Weights of a small transformer language model.
Size: width 192, 3 heads of 64, MLP 512 SwiGLU, vocabulary 900, 6.84M parameters.
Architecture: RMSNorm before each block, no biases in attention or MLP.
Training: a variant of SOAP for these matrices, 5163 steps.
Each number is 128 + 32 x the weight over its row's rms, rounded and kept within 0 to 255. Layers, rows and columns count from 0. Numbers have three digits each. The size before them is the row's rms in percent of the matrix's.

# k: layer 11 attention key, 192x192, rms 0.14, rows 98-127, columns 96-143
# q: layer 11 attention query, 192x192, rms 0.135, rows 99-127, columns 96-143
# v: layer 11 attention value, 192x192, rms 0.204, rows 64-94, columns 96-143
# o: layer 11 attention output (transposed), 192x192, rms 0.152, rows 64-93, columns 96-143
k98 067:129098161160140146130191156164090130129164128185096113151134171162094113139106098125174121133124086140085126170096138140079148138160100151109122
q99 074:131192192063166187133100168092142110141158148126123115165156156160067041098092112118152176181077182148157132103112128154150191130150113140122090
k99 065:101095082118116117103109150102201149116069120126090078073107118148116155097126165090130079120157117111128127100139115097137082146188129117146167
q100 081:066104198088154129127144094138127152088149168114110130141075118087141156168057131098139141164102138131158124095140121102097140121180105159153121
k100 085:172125124160122167149188148115134046155150146222133198153132141093111071172135110136101130094097141116154138107113123125112150170099112128120075
q101 077:121105127105121133068127213109124083106146172153137086164132113120147125147106091158149194129118138135196183060084151115131139122064142098136106
k101 073:151120103144121092080132055083111108135090095110092124172123129103159136080139150207127123161063138108144076080144076170177135127128147061108114
q102 075:166086139106145156101085093154112146121121088143096147102141126148163144098146142124133130071113166160089146149133137129174122109098140092143100
k102 072:127122133105084149156120048111102108185127186163055111119109104134120080087123070126148120122132195173146113105154138096112121088140130136180131
q103 089:129137095145122115138146104137153196163166139120185108122156174117121107157159123107142098140110059109214090104121157127112096127162070163096099
k103 073:089201171173198167171147173167151105120165149187098193150096161136134090098105139082076114159108133164123134143179079104118172098075136181093104
q104 098:138109155191103149156096077137097145190117091113135107112135134134143128092121117108146121185181183142108059149065162126135114085139142129138115
k104 078:180169130103119150190103079100136117098107092113120148156167139143073146182121060106175185125142110146080144150170076131098110139141103146080147
q105 085:126135117122187146097118080104185119111086191122118091141160148127130159142082124072135145118078078139201140108136146129133107140111139145108052
k105 082:081148146148115120136126150120134125107174130171119157195088202171133098142166155206111133146122146138124118117104120091095150169151155115127135
q106 101:114158138151122104116154141074137175147093118158148088118147149179141119130119096123128189176104131127168126139075098123169148130134168168155132
k106 085:208117126095150162105154114128122125112135100086093111204141117133136112108128131154096100189096189178110184101128133177084194159167115085160144
q107 083:139192037151087131111147129106134126195178174132124133127136047090126093103139109115149105143175078136191092133113100121145055137172066116136134
k107 081:146119151123212156122111122160111138060198110129079119127187087134123109143091128117168126099130076128172113111129160177182163172090107153117151
q108 090:106128090177130023165139133172098197144084143153132164129104125107191143149119090104117137171170158077110070155108136117050195140149117140106113
k108 071:154123171099178105128095101086070104135079081094127120105105087139155113129189131157095105152127149168079143107189077063158146115067105091121130
q109 095:108132140108165153089112118095119065101170111140125175130141131142092174138181172143151073069087091141116169102195117141115096118087119081101177
k109 086:058146102070154123133148149173078180178175086112112102129179167083161103114120140092140090097193139151121095184119158124183136122120147172081131
q110 096:143094130131099117180193087093121152122116140124122129121129122148104105110095076095138122178153177166171121132123158139187126063158164164128125
k110 088:140160110129132152132092065085109144118074055178101105150125091127150150111144109196126126143157091158150065157142123099041146134161165145100141
q111 096:143143129120125187110179109179125126162158120138137146135150158129114148097082117124152123138146129132201099169088119114084099142124127122140130
k111 099:117169108091067150154125119124120124141165108135163117138146172168118170134083117149113104118131124158193143130097125078122148102119154098042114
q112 099:122098159130109154055071135087150112099213144113151107140096127092154160089128143131066117122141113110124156160088165118120187155129149124125178
k112 089:188132131146103121163125135169118112121149109143109109139150124123080152129139126121158138208044126138116171118062139131209124123148111120110110
q113 098:131117110147106116142115161177126101135140111075106138154090086112209155147158157171147141235185052115113161151099156067111091124133149120074087
k113 101:171172125144067114154082119153081137194115115193150104094156128079128089095201153125140078133162155066136079134096113118202125155140120075107135
q114 112:156198115191196151110072149119111147166131083130119144143166129154160135169119120142143091130125117088080138111142097187147153124100150126136137
k114 103:132139137099156069102082119203126107134104098178072069141136105088110118093137161132122090126155165142058082180125199171145107128084160073126149
q115 103:132136093119152145147126112142094102129143178125136167109105134076073110091157098169141169187142131156175114170119091160137102123120168171096116
k115 132:091158150166149091132106139102060175192084139068121155149158103131137118131126120121149103129141086125081096145116144153109072111120126151091111
q116 115:096072107093130123122162148093161098092143095150126126113088103148093147134175109152148072122149112061087107111106070098106162182170108116097141
k116 127:144104178128116145146156102118173117129094158083161145093118094111160117203083159096124112142163121107096170150113113102134080070140157126098137
q117 129:087116095142104079117064101082135139137203153154127077178090112173114084136138168111117145184153153105071137180187105102095192121168167076114156
k117 143:155086051131149111148076040149122169066119098103108131123088111145114138121122099155089133129132066158111188133131122128104186163158101113149162
q118 137:063148113112144128069126117112139112136167128178125085190148078121113082113106158145167067161129099101110098100105151051123146142111138156168089
k118 135:075159160118126148108170128104148116134166142135131168089123123066110095119087095129137129140094149138061111085089148102086134138135120138091078
q119 138:126157147145093136129129099050067074131141117124164146173106159129122132108137142160154096181172129131076098124146080094123090112150114112140176
k119 142:095160172104134135137131101078082103139132131135104175089111122140158130131133146172116035171120117105117133084129118048096121201091100095095143
q120 127:201081121102167140158143062109079198158130115117169161118181178116113144114106125117069117129107174144091101164111129150165151172171133095092119
k120 146:121065133069093110160130100133067157142157102171097114069155085160128102150125090133123165128156127124139111147099138141197136180116117153061099
q121 128:106156119124134193188161099120088124109135169153111099123105160138092089090106103110124093108190172130083129114115092132110079164133114161101081
k121 147:122143147168076139139236137148125103071133183137121082123064170144106060104094131175104094145133148170150131157183090143148119127072166138114106
q122 130:134106099138130125151150147141164162106130172175144136104148072144123099122091102087112172123150147144124142161118155110187146128082138123144124
k122 140:109114166140127148166133138089149172138090130092117101104148125136118121114133145085140118076147130073133163103105104202121081163180145147155088
q123 129:183107174127100110084146127068158178115177134097151101134104088071122081137138141136146112130184141088104115063158095134161121124147100150165107
k123 150:090106132072102119174160179076149077087146113117146111126181202123108118114128219152156157125183182137105104105120113152147190123080107139116150
q124 135:134112131103148076152161097129143176067103101141144135145144141156083122123158105129091134124108107146127191083124148087109107105134141093091109
k124 143:131149145096081061094147137112130200133177134129068110105151128150149159108228146127107131154065104152155126129128145076089121102186176088087104
q125 135:162121133099112134100115134153079160161161145150198138111114099142161144112074093098149079130193162141123108110144155107088109155119140117125098
k125 146:080129094159114139078161143105118083181093127104161137122128093135172136117133163118177124166184119103158078152115151113120121088131165147090142
q126 139:155134125084110110149132112103139092172128126142136114154162141118102138155086097163100124143115167089122145176156079108085141195167099183074134
k126 142:167141121106112128162122140093190109136133116178177130146118082141188098091114119220139095102149143112104150140152128063141134143096107189115120
q127 135:167118164056134156121205125154115108188055148119116124127083129149115156167175152115138080120184193139184071059118190105149117161100078139115100
k127 143:148114083144140139088163117129181088153115078082115136157043100154132105108163096178154078104168210114109038050122126107125144147144108152130147
v64 098:123160088134144052099183109030102083121181123144142100087116206118146182132104095109117138170168181170073152175180102104177062068126149109161163
o64 091:178084095070152165106179140150090123108113113097109121120087205097156090144139151097145112136140134119128163082140148139134125130129074088166101
v65 094:173134127172137046149152107131115161139148111107145159105124143102156181147130139162111191136142091126108092156145137093110095099117096061172182
o65 093:133127129177071136164125135150101145090150155133134139144102129144122149115136148133123161136182117139197089157131152124115151130157088122145135
v66 093:098138146129126129152067140074118132129132174183123125188099095099134136107153138129169151140101145163121145083079125065197161102155158114134154
o66 093:076117130126127148169102141098104134132141105125128137168057106110088127142086110146159111119094149109125105106038143107196124147104152121075104
v67 096:110119120097134068139157145119131160126138141123117149073134132172059155160130144108139137107168104117134109139172149093134130134166129184143111
o67 090:082139135168142164123169105105069193116118117119116127136172100153103183164040139085106121154148119117122135170127141176147135081175092172100158
v68 095:104137134122148134134134079145178115132079161124123151104088099118103107188057184142105191160078136046127119178108117148071152125087140131088157
o68 093:126053135132130111137127102144153147105138194090083114090147195115098107177091154102083120074149131156152134118114156152142124122135142120152162
v69 089:122114122126109052167157079170141134137128192071153149143104134091074195129092104131154098090124146125170132134097149153117157096081151154189148
o69 087:114040112118199084186095069094135135083130123102118120165078150080153116133125120103170138092177124149134087130152091112101135202168146123080159
v70 102:108107131104157140109079160138058059108136095165072074129114145120129100080129125108090130139112183144179159136133081154135143100094134140150120
o70 098:146053124070123067132096197114081076155108080148132105105158080145065069179109118155113116125103142059118059136145144093165118115189153175098150
v71 094:144117145100122125126096068129169123077142165084118133102134134085169069126106116096140117122111073131151137161152096135072043186135081145106182
o71 093:103117122122132134126105094112106180118123138110128200189139190155135131117156172155117111118102128147150135126190107140110108100114130076097143
v72 100:159106116148151137117218133162166094154125069218104147114137099117138133142101116126102090141153136119166146104116126106043166141110090093143124
o72 094:126188110097095125143162151114114103126104060120179119141153096084186088138162172136159112177139085150142131108119174147087134171112117132119116
v73 104:132191149175126089092113088102171141080121142127071157132197104201177117173154166212152133127128056056103108065140087132141096099133110104141114
o73 100:105159091137121129121132084113101148103097220104116072129086173177132128173106111154128164106130120118109122098145165190135078125101156135170113
v74 089:111091049131118089121093127089161089150144162110142141151096148134141147067127135146109132107151142159141180075083157083142120115147016123179153
o74 089:105154084135120147182135094090143087041131125145112146097097111113137132070091191100141134140120075142095139096124102135150057155153097160108154
v75 093:077100085149086143090164142164167143170023126135113109129120108130158110176164135173152130100056115119176139197126094127155190132098148126160115
o75 091:118096115129184096162117129108147146129081140099143147145112117138091091199202094161132181120087051172130150161154142109118120085152163123146159
v76 092:096109124114123162086137148146117157090132135130117080139116076080112113192125152072122110174142102129075133101115146158090093109056090091127116
o76 093:116091146145108158144093121098123141058161098063137182152169154107137129130128105143124103112148103144025178165067137136093123137131141073175159
v77 100:144115061124093101113080103092137147110110143179113076142095124116117187166126110146106119132171125117114103201134122139099148084169134177145216
o77 098:149112099162158151135125129151155181139175184165149096148160187137149157155117184154166130141173128192050120136126167123126128111132113177103148
v78 090:126069158141149178135138088135053112123122128127151112039048162104134122177177135103160085141136102131107157185109138170197104132123122129117097
o78 093:120181106090103093110177133153142142116194104116118135097078195096125119134101082153130147143129215113111162186124078099152083080107102143118152
v79 097:154105117165204109120101105090102130133139095112150094099152166170083135050094089156149129133128147154106154120143149142142164116102097119101149
o79 097:152159129091201058120079123179136137103128154166134126085192079145151175101161161145167070147146150137147134109098114183169131160125144161104107
v80 093:118131140179128175166094103114113139125106123123116085117203140151110108164130183174142058160154194107168169143133101135176133163177063123160124
o80 089:173099105107165148139096125112174114146117136122103090107194147155105135107168094190165157125170180119124113103084109147164195160176103127106134
v81 098:111133121122144094104091162098142191182164153172117158089145135101128110124140122112125175120140140145152181127133114161138121120176096183128149
o81 096:120125125165116083154098095074112083106092157175154223099135166093104107126180149133156114137078100121156188111095190148133140119115180123107130
v82 087:193119113058144157133118100162070106144164074139164100151102103097156104093118149146120164102080096129124116072086139127128157158113151099127098
o82 091:181075159116150140066090096138073141071097137131084190104132151126117173107135172141129214138125163046153090100117142136116157151083167122082052
v83 088:167165140074178135141139134122141081147133137170159173115111083182124188124131137124076083139211145148144145118092168115210122070103165129116126
o83 087:141119134094157113095106147183071111083163102186108175128107172091155135115070162169094088123119084133111153130099113120115156152159131123127155
v84 091:063124124144147106112089087078142146094083164092099111089102137137173152134119119163080134127123152177076140151097073159121184099129176128128168
o84 089:049126112138165122084109108153110093207123165181169160093103155184148162150135119103092080151156178158111097136145176149119182115073163122159201
v85 108:119108120071123175098092100072182097110165089134103097129131099162124105176133092184105143085134117178131067089121106151116132130102134093094101
o85 105:141129136153101140071105161144193103113168098083096131136127131084102137143145136127124117107153191102121161114169128158134103149121139091105190
v86 093:141130126134142069137137129174143144134148124153137120132132162125120136141134194099219129139178111106149108067183141071096056092111108141171168
o86 093:162131129205055129119162148097127135149122122131103093141093182132093149137137170104216104097102090096136095115152161145093086112129125136171119
v87 092:112102102144187148102123163170124077089165212132129127162103073105119135072131056151157186070128127154143133177109114113050080118101160100164109
o87 093:146087100193170164122164123177133171109163122123107155150140171164167107089136161129118168100127121073132086138135199146155084149121122086109205
v88 098:107130081174135135126144087124121135165157115130195137102068096110105141134198114163201140123145107176098154160144148098063088076145130128125096
o88 096:076123151163092096066155084123151117101139141216191156105158153115124139136134137153143136159090101128103117170132169096075090128131151144117138
v89 100:119074098175141133137117166189105125133139122071092138102114109143094140148106067096136145185058188095115124157176137119099124146159132180080145
o89 095:121145221151221097154122117085102131105085079143162205118174120106113102159116166130116088148122116117105099119164067109088115095194119137122118
v90 096:167100129167111108130062222097116109117135082159118083178100191143134110094082098108139162089159123138113134098147159118135117117087158041120108
o90 092:178099128121086132073126094145092112122134108162143156111135071168156085110134150094178085133096167078097123095163172100135058126112161130119092
v91 095:145084102091119127054144196164091043070132129103114169134101130094146183130090121117123144160081153153132136167108129117084127071132148143171113
o91 093:104099115126091150147092143129118179082166136139131155163110141133127141099158151118086165193113175126162086070113136093138096122211103131141115
v92 100:138184109048108159158149150112109123154133124136153193130124112163104129160139145146060086110142141119162154126114086137161108156110097109166163
o92 096:135159081100122150061143156087127064095124121096133161136092133158080138094102167149098084132137135184111130107072109113104148104080056122139194
v93 097:112157172134187108042092144077166114118158152117140143146158156202102122121132108144162087117176163052093131144080126100171099199138113132100166
o93 093:094189123179126119065137168092186158178130088147134115130070116137147062081112154127173099121138143187126106120170175114143137138182196097113135
v94 093:140132049090104147087173089138111115138124173117148116151113156171119114109101088127093062077143134107136176110102082116153104162149108110136122